config.toml
n_layer = 20
d_model = 96
n_head = 2
n_kv_head = 2
head_dim = 64
d_mlp = 384
vocab_size = 1045
activation = "gelu"
norm = "layernorm"
norm_place = "pre"
norm_eps = 1e-05
positions = "alibi"
qk_norm = false
attn_scale = 0.125
bias = "all"
tie_embeddings = true
parallel_block = false
init = "uniform"
init_std_qkv = 0.0435
init_std_o = 0.0
init_std_up = 0.0435
init_std_down = 0.0
optimizer = "cautious_adamw"
lr = 0.0024
beta1 = 0.95
beta2 = 0.99
weight_decay = 0.081
lr_head = 0.00606
warmup_steps = 380
schedule = "wsd"
decay_fraction = 0.387
decay_shape = "linear"
final_lr_fraction = 0.1
batch_tokens = [8192, 16384, 32768]
seq_len = 512
doc_mask = true
z_loss = 1e-05
train_tokens = 121300000
steps = 7779
dataset = "wikipedia_en"
Each number is 500 + 40 x the weight over its row's rms, rounded and kept within 0 to 999. Layers, rows and columns count from 0. Numbers have three digits each. The size before them is the row's rms in percent of the matrix's.

# v: layer 16 attention value, 128x96, rms 0.0947, rows 43-63, columns 0-31
# o: layer 16 attention output (transposed), 128x96, rms 0.0995, rows 43-63, columns 0-31
# q: layer 16 attention query, 128x96, rms 0.116, rows 64-126, columns 0-31
# k: layer 16 attention key, 128x96, rms 0.112, rows 64-126, columns 0-31
v43 090:560477480433529520533573503470541446486531442569498483490470612494519529539484539500506564525505
o43 089:530540448467475432565544448468507468451520444508526456595435523546447467480516471435431518478534
v44 086:510484510514531523494424441581498519474503493522507512575501513465469533520474476462397509450550
o44 083:484557516461556447488545467572517425500495540480527498445520537449487421523494476558532531416473
v45 083:483542557465517527469467491527551508502470454403551537507546516487559587500499489525497528531523
o45 083:536418493485545501477506491494487485466467502507476522491453522446579503530503509634548488492498
v46 086:487590478534511493487399466490477421557431569494445523495548477500455455550428500561485474490478
o46 078:501585501528489509457537511539476505645550512514542465478458513520464454569502498468517508479463
v47 083:506540520490534514493468577482430503516445474526553521501459430456498527497490480474498583498469
o47 084:484504482467528448520540451442529463570526427507477487559510493554478470537411478514496484521534
v48 099:552429412550439577524552486493489529471476464552498498490483478500525454489512519517508491533478
o48 087:489530422451447446554502577486496525362551486476479554511447520506498468459504466482495475493567
v49 082:514511529461533557506397480569557486538486483539525508578505502421432464520520405497471455477542
o49 082:473555462469520480433568478521546536618493564477537424480467510484440487542502576555544506449501
v50 097:503548441524498513524458433498409464494469426499442492513449444581508489564513505441499484523483
o50 094:503469593488456477532493515466556436603525485541582546469488504417507533565513525512502494471475
v51 093:481496507476435552523552471476582506456491460421478494481507459501571485519486591526531512557519
o51 094:561542471485472470508479470438496509362538482513579582585491458487528493531532440480456460487520
v52 092:470562466482427458521487470536499507516499511550544485498513419493521475467449577499512502497490
o52 087:520497504510553469466513590477541492521516509533523457488449497530439453490556391467514569478549
v53 093:529618543427468492512484529549547551447478453452495524482514412455556531541447525497495477537525
o53 093:526511468546527469523483490449467481377462527525513499522533523510541518550543503530584519469521
v54 091:507404493462470480497471476541527460523514541461552457537513519522525510474495456536474496489513
o54 086:533513529514530506485564537537499472503448519497501475489525514461568567517577476588500475491513
v55 076:541533573560419577522515472520520512496485419483476542538460528479494485511564435455487485539518
o55 073:473476444414446526545525475477491572543517521515487528517503535526512493620510519527462389451463
v56 096:478558491548538456489599530459464525455536504506480549499461492485541546505605502450456521561463
o56 097:467444490507506517514485527468479454411526482510497491547504492496435521495426571506501488533467
v57 087:484536531525491504506487458517545519515478533435532552521513463433521507485520460495535517483561
o57 087:483456493444577490455558464528543508534491479525499414577530484537499493566485514462504462508597
v58 091:479483539481521535491448564495420453525535508549445513520503522543444527516529439426537515477475
o58 085:439617573485481478481488457474505458638455520460548520471502475515513475470496597539489513491474
v59 083:515471488461542518493538500588428526443543469554478451476569524501553471493545498515467455546506
o59 084:467485517510481524539507528502506477337507540476458577490483522491444493512506531529501476449468
v60 089:538564528518504465497499499524529543510497465560477423530541569397480529507532492465520495477530
o60 090:401421486449512468544512470544509470543517571474475490447471517469423514400462561506494528507532
v61 083:521556460498496508507511456487510515448485434511532576523506475449528536512490593432435483512508
o61 082:505398514511555455485567497491495438390497521542508492481522552503533416502510408533533500469456
v62 086:537453546465449524515506450562492489516540490444499418485506395494488483515515501480523454528487
o62 086:527565518535442485496520448438531500559459528549571523552555474493509456580520445479466470396524
v63 093:489492496518562471496570578477577501510513516516507525515535556523444595449537425432455598489498
o63 090:475403541444506532494469416529413516565463490522455483532532446483490496456415502452472468549508
q64 115:506478540535543508457475515437500428505444501533532494542486544546463555522498557471549475507527
k64 116:540566511486470499531516460511456527479454628488509448522556466508470523518503511491517485464494
q65 102:501512533473490543464518500443472465515476474486522423446478498507552498592468471535498438503507
k65 104:535476486527527491503561478388533538487553441564551512455523516507451479457489468454528460543469
q66 120:477526494533518534536503450470521456484448468542544515565515474460465524469465532491450545509502
k66 119:462395460414525564579519513412473487517451506482460489526480490467460497528485486473521549506527
q67 104:497497505500518492415478577541489497524578496515385512520472520581475478535422530446517511485509
k67 103:492535496482444461452513451531575528592498442460527509487436515486465552558470544490452505493505
q68 100:565493492567469492497477504548473503454519459552527483484503472502491467530523488452484501520399
k68 099:497465473527506499524433492485460452378504436461472501505534478488505519492502467495481480514530
q69 104:526493475470499571465547555472515423467523503480524513473538456523531471480482475476463421505516
k69 098:473487535486477487458550559427511441463489497515531483572510482555470501471497483429561476499482
q70 114:550493494506469454465472520487537458533496479514548481441522481497546430478486506518566441467479
k70 111:569579490524450509500437521496549537550550510464522525506532479472479458498573480474471463415495
q71 112:586456485470488502499493441503486476469556529457532501480585510494492508487440464519507479524516
k71 109:514531481503519518461502517514502516462513506430455572493486557421452555519568528480539497495482
q72 114:456511532445435485489591493534442551563501494502497488534573472550462585481461489516434536484569
k72 110:488553445472435502529599511580503536536497516428448446546473497494459454459503577559484487555487
q73 114:448491499487540531453498531494505500452567506498520526547466522493515514476537488452495449440481
k73 109:446440489522396464438425569495472499473547512476587489518545507506505584496510490485487498461507
q74 112:512442479540479445500486503453507531467458515493551510483446477474437553416475495548554581475478
k74 114:491484431442436517533519516429562579474526504481520509548495500505475539470495502536597532538491
q75 117:441494563525468494513568542513503513518493515504450520459507472508440450509437532456501513471511
k75 115:502521484464454477484566505456544510504565489499496564511495572501467519502516437549478490501497
q76 107:459526504546501500473504514511466472461495544531484473421524610515536484530457580479509478484473
k76 106:553494453499591441460561490481490441432471509510501542491538543553556464538527468518495480495479
q77 119:473499476493471406477480481518503498470477492448573512503523442506433532575465542440543457490523
k77 116:508541506543487480514515449581551519503507459483529501487560472472486481491547514521545460515453
q78 097:553540553414455474597502475471509492383531486520491519453477422470536500558534511483474495475489
k78 099:484576493551542484469511594443467509480524517546513548434569505467534502468531458507461516524494
q79 105:444455489481521539534471565481515469498570561483523585453576523513468550444495552525431494531521
k79 107:490506456474557451508474560417508497476528521511472489499411530486493530520501509525469409472521
q80 100:543522523528493487458520456467517491483497497521468548397510514509504521518573475546578414531555
k80 100:552550474477488418486523456425408507424559493498507499488475466560512455572468547458546520495484
q81 107:521492543535522479454427506567553487432549445457451472589497544511514476571441508509476475542528
k81 112:475398464503471468453547563497480502448476501493522472554524523552508480599496460486457477615505
q82 103:464478539471498504480464480473494542533547443479580510539500548496435452517464533496465471459493
k82 104:533499463507481535471480522521615515516566432510517483480528550457481496512531469548510395524528
q83 102:457512437509528497581507528444452549453519544492484440418568493523549542510553463514405555506505
k83 104:445572436550572458516482515470489483488441548558422553443493548520494478454469471469427526500511
q84 113:542435499513510542555534453456473501468461449494560415525455526508467508482505500513552557414469
k84 113:458420509474551494524541536609491553508439530493444477471496538454431495453524463404560525474524
q85 086:447561497524511505518538455517507456459483539512464480496502540473585509483571504536473512500430
k85 090:488462488421537480500473505488452440430475440521489491507514510529577441537465482513447503555531
q86 120:527533550581500565493488514558456511447541485455444499557419545467568585517509544499436448504522
k86 110:427411402516551487454526562508503495442528460458517537513545475560583543548501508583488483498508
q87 121:467503474486562504546529493513455537509513516427509486511481517527591545461512552546554483471464
k87 114:475553565504544423501571513537507471528500520489489477466518513451492462495535455583520545436473
q88 100:518477461569515501418504460528502512591487486552556423531457536559593531506478487515479532480428
k88 101:499474461519435553522556428575498495465499483489518419546448522532462476518452545471562506452505
q89 124:527481514493522468431524452509534532487498525505533516444537514457549509422447500523535537547415
k89 116:518446578487459475498474407473568431471492476433549533516507525496535550423512514508557512474502
q90 106:463521487468491471512509503480460507501476580496495507498591484482532472515465457546551482561542
k90 106:456534553463507526486464514489483500457467582408485537504496568468547457505555579558508471534475
q91 101:483469486587473539519520516496502529492490557543517500516522451547477547482483404556524492500465
k91 105:470459520383449531541574534481509443447550484539467428516504523532456485448515451488543507565507
q92 106:572517559429475499499471569444569425453507588524457574485575430453541570516497502509515491512502
k92 106:521486561454490452471525530429423490482467552518492532459402530440533534514554532506525544550524
q93 104:432563442507549568458508564467459449542570555528533527541507506546561515575563534510485478464493
k93 102:459513452538471570501481444494486465479534490547488375516498487552450473521523508460427475471494
q94 101:483561481532511600529538471483459528527469506512464530442479491434459480577490526504532483507540
k94 097:499434499582537483511486466491453449580508518505501526475513480556481466511534550520486489432488
q95 102:475551492499535481483533467515526435472481499488464486496540502537480478397546474539510467565466
k95 105:496540554463512476443469497555482468493503490499452449526498475561574457538508473484531561504502
q96 111:596488468489536517541505486597477477543477383546473437508481520480521429463507470488493481490494
k96 112:499510466572516404526456470556416554484471479513476523517488486475521457598506489365497493465479
q97 100:492426484530469511456538508450572503494513472452521538423513548445470478415554477463522491560548
k97 101:546407562491466490489490499457520554478529459484493546516413537520482569533422529420538494500495
q98 105:452544526482552491479498529535452414472482505503519521516586560515552457534483514488446513584554
k98 104:468411483568559498557446544482391499525496468440484516493528517551487511502526513492468493539467
q99 113:557526485428488558502545429501411523543488512547484519464501455492524453534551530528491516458476
k99 108:529529462439535544476479450477401418588496495492435511491486439493510402503486505512472520438542
q100 111:581547555516473523448545477494526505512535509447562500519506480551526558562514477467534553440493
k100 113:538503469470474566471506509514582506535478503464468571490560499454451525445515441595489476444507
q101 117:441425520541503448498511495485481514450503497441522545472507590535495513525503512514527470484553
k101 109:459501456513501484497430520463472561449523529482587546432561525517458559439443478545478494506491
q102 108:548554460511526507449508570439474433493562530452488519501457502487495546476509581560452564556475
k102 107:503429469514475582463481520485539495536504485506485484505450509536486578552534549562485581456502
q103 106:483481581518483492524521509450437428522445600453482484562480452521495529519504494591500503581494
k103 104:424523539411556469588474510472470521499509490555514443502570486555453495436503535537509492537510
q104 098:579492497535463488468532557543535513530503495470551448460465512481478433504534461540488581548452
k104 107:548413544482441557556441479477495535495534421532495486499484543498472523513483491528533495517498
q105 106:499450439485489465565478502537540475483507496403509520443508480540501563423498486531434507551538
k105 106:514544528530549457523508563567474556535464530547472542465493475458451527536494542507521526546456
q106 100:533490495507533522507514535527474476497482470562502479490513543499494483512454491463535522474523
k106 098:492465401544586449540527515501528512520530511447438579494488507537498465513500482481564519474490
q107 116:558448444490475493495513545457521546532476540523569508589451536463563518520560419480509509515551
k107 113:495489584511467521560534492570492507533491494510500473490489455531524511486488510476567520515493
q108 110:448463417535536493545451492526499587542498564543481508488488535488520462537539491465481514580452
k108 114:491442490520628498508527523481487454495500534478474519505450591551436510554500454415440585468488
q109 104:507470427443477401478508497507497467432559529435520475535475454539492489492542511550505532462447
k109 099:471523543480405533419454519553512517445531519497566389541522502450514508510515522536507535507474
q110 110:488531474490492540458570474442497465506522455493454519505522439475484580509503480513425512567541
k110 104:485556488524462475480617483513486510602515430548498500501471469473496563499517527415478561493500
q111 096:554563533489548449461486462483539544534477499507477494516463476457553564498503510475574580459477
k111 095:562454538468440495481566467477576490540465555442531497519496480460576524476468550521535571421482
q112 094:503490431608467449594455506466498510463432533518554435498395531532478490449572571468530465488444
k112 098:515507485455553560563447505562489484396456499549463503447542486532488439541457424578516547528502
q113 109:542523422520488469478582476462463532568449466439525484489494562499503482484495505530506566459577
k113 106:505500471488479554499601523586513555538395525490532479528443530532485418486457579480533550444474
q114 105:494475551491496475539481518530477511497435532496467497529493502445465415530469492426493478533532
k114 099:525465488507535463514450538473485509419529505472542550553542582527536532503499478513510490552478
q115 099:455555458465528509504472485488499545457472516503532438519527454468532497482508486553455493521444
k115 098:512530536519471560502462496502570470554534530515465521481566522442576489550571473588477456502497
q116 105:502486507473501480515523482460527452446504499442533545438492506486516502403487540508570447566504
k116 104:502491544571539502491429492447467513465538568475524590461488519490456568498503529510560541490485
q117 110:501480480530495559481490482441412501446464516466471453505477497524497557465546456535472436580502
k117 113:497483526534515482534431537497456500519549475528482519499564467526480548501519526491469482553502
q118 107:537488457582467491467583615525483515464561463488552469423558461536469471482479482427493508470464
k118 106:465531436498379464453449508534513525446492461485446576534501567512472525517452479516489470468507
q119 103:504447478505458457585522511547471529511438538512459432511471493481463540555451496440496440541532
k119 106:548538495445518380527526550538476509496450583521487519541532478488521484569448486479418541539489
q120 110:461447488545489500509565500438498506536494504471537497482494541559509424519513452525603499484552
k120 109:439485477455556559493524479438485490422502532485527497527460543543451406493406517490567516495505
q121 102:523500471479501536582519484433512552435496445530487541450553485456527492474514416519493470441538
k121 106:439555442501469512456519540416503480476490503500490620479504522510533475478527411456477513544521
q122 099:530425503504464483535432424511540493544490510476524471554494439513464457482414476516515514519472
k122 104:506516527445499535456467461477476524538432593500481476530479472465467480494435454507523534490519
q123 109:553540577558475506497519467451566440445477476503521446440551439528494520526470511521494508457513
k123 105:474542444489483437551577500419485486435499491514495522482554489506483422495521490514606465497494
q124 104:468490513565461520464465540522501497516516483508498513504537495485519479613561511519531448481508
k124 103:497477462513439459427496547481453512470502494478532482494547509494514427558522477519467468467514
q125 091:574580491537459481520498487438499624495542543478526436495515478543457545479496460489467494566510
k125 093:491528489462461540509518550452529529453510572518434481497479533557467545460438476586508521450500
q126 112:481478469524489528492493490453504482541553509528563505514470564500540516485486544465534436450533
k126 113:510506453508503446521549504509536467514544433481569488509549413493495502494528478528562450400478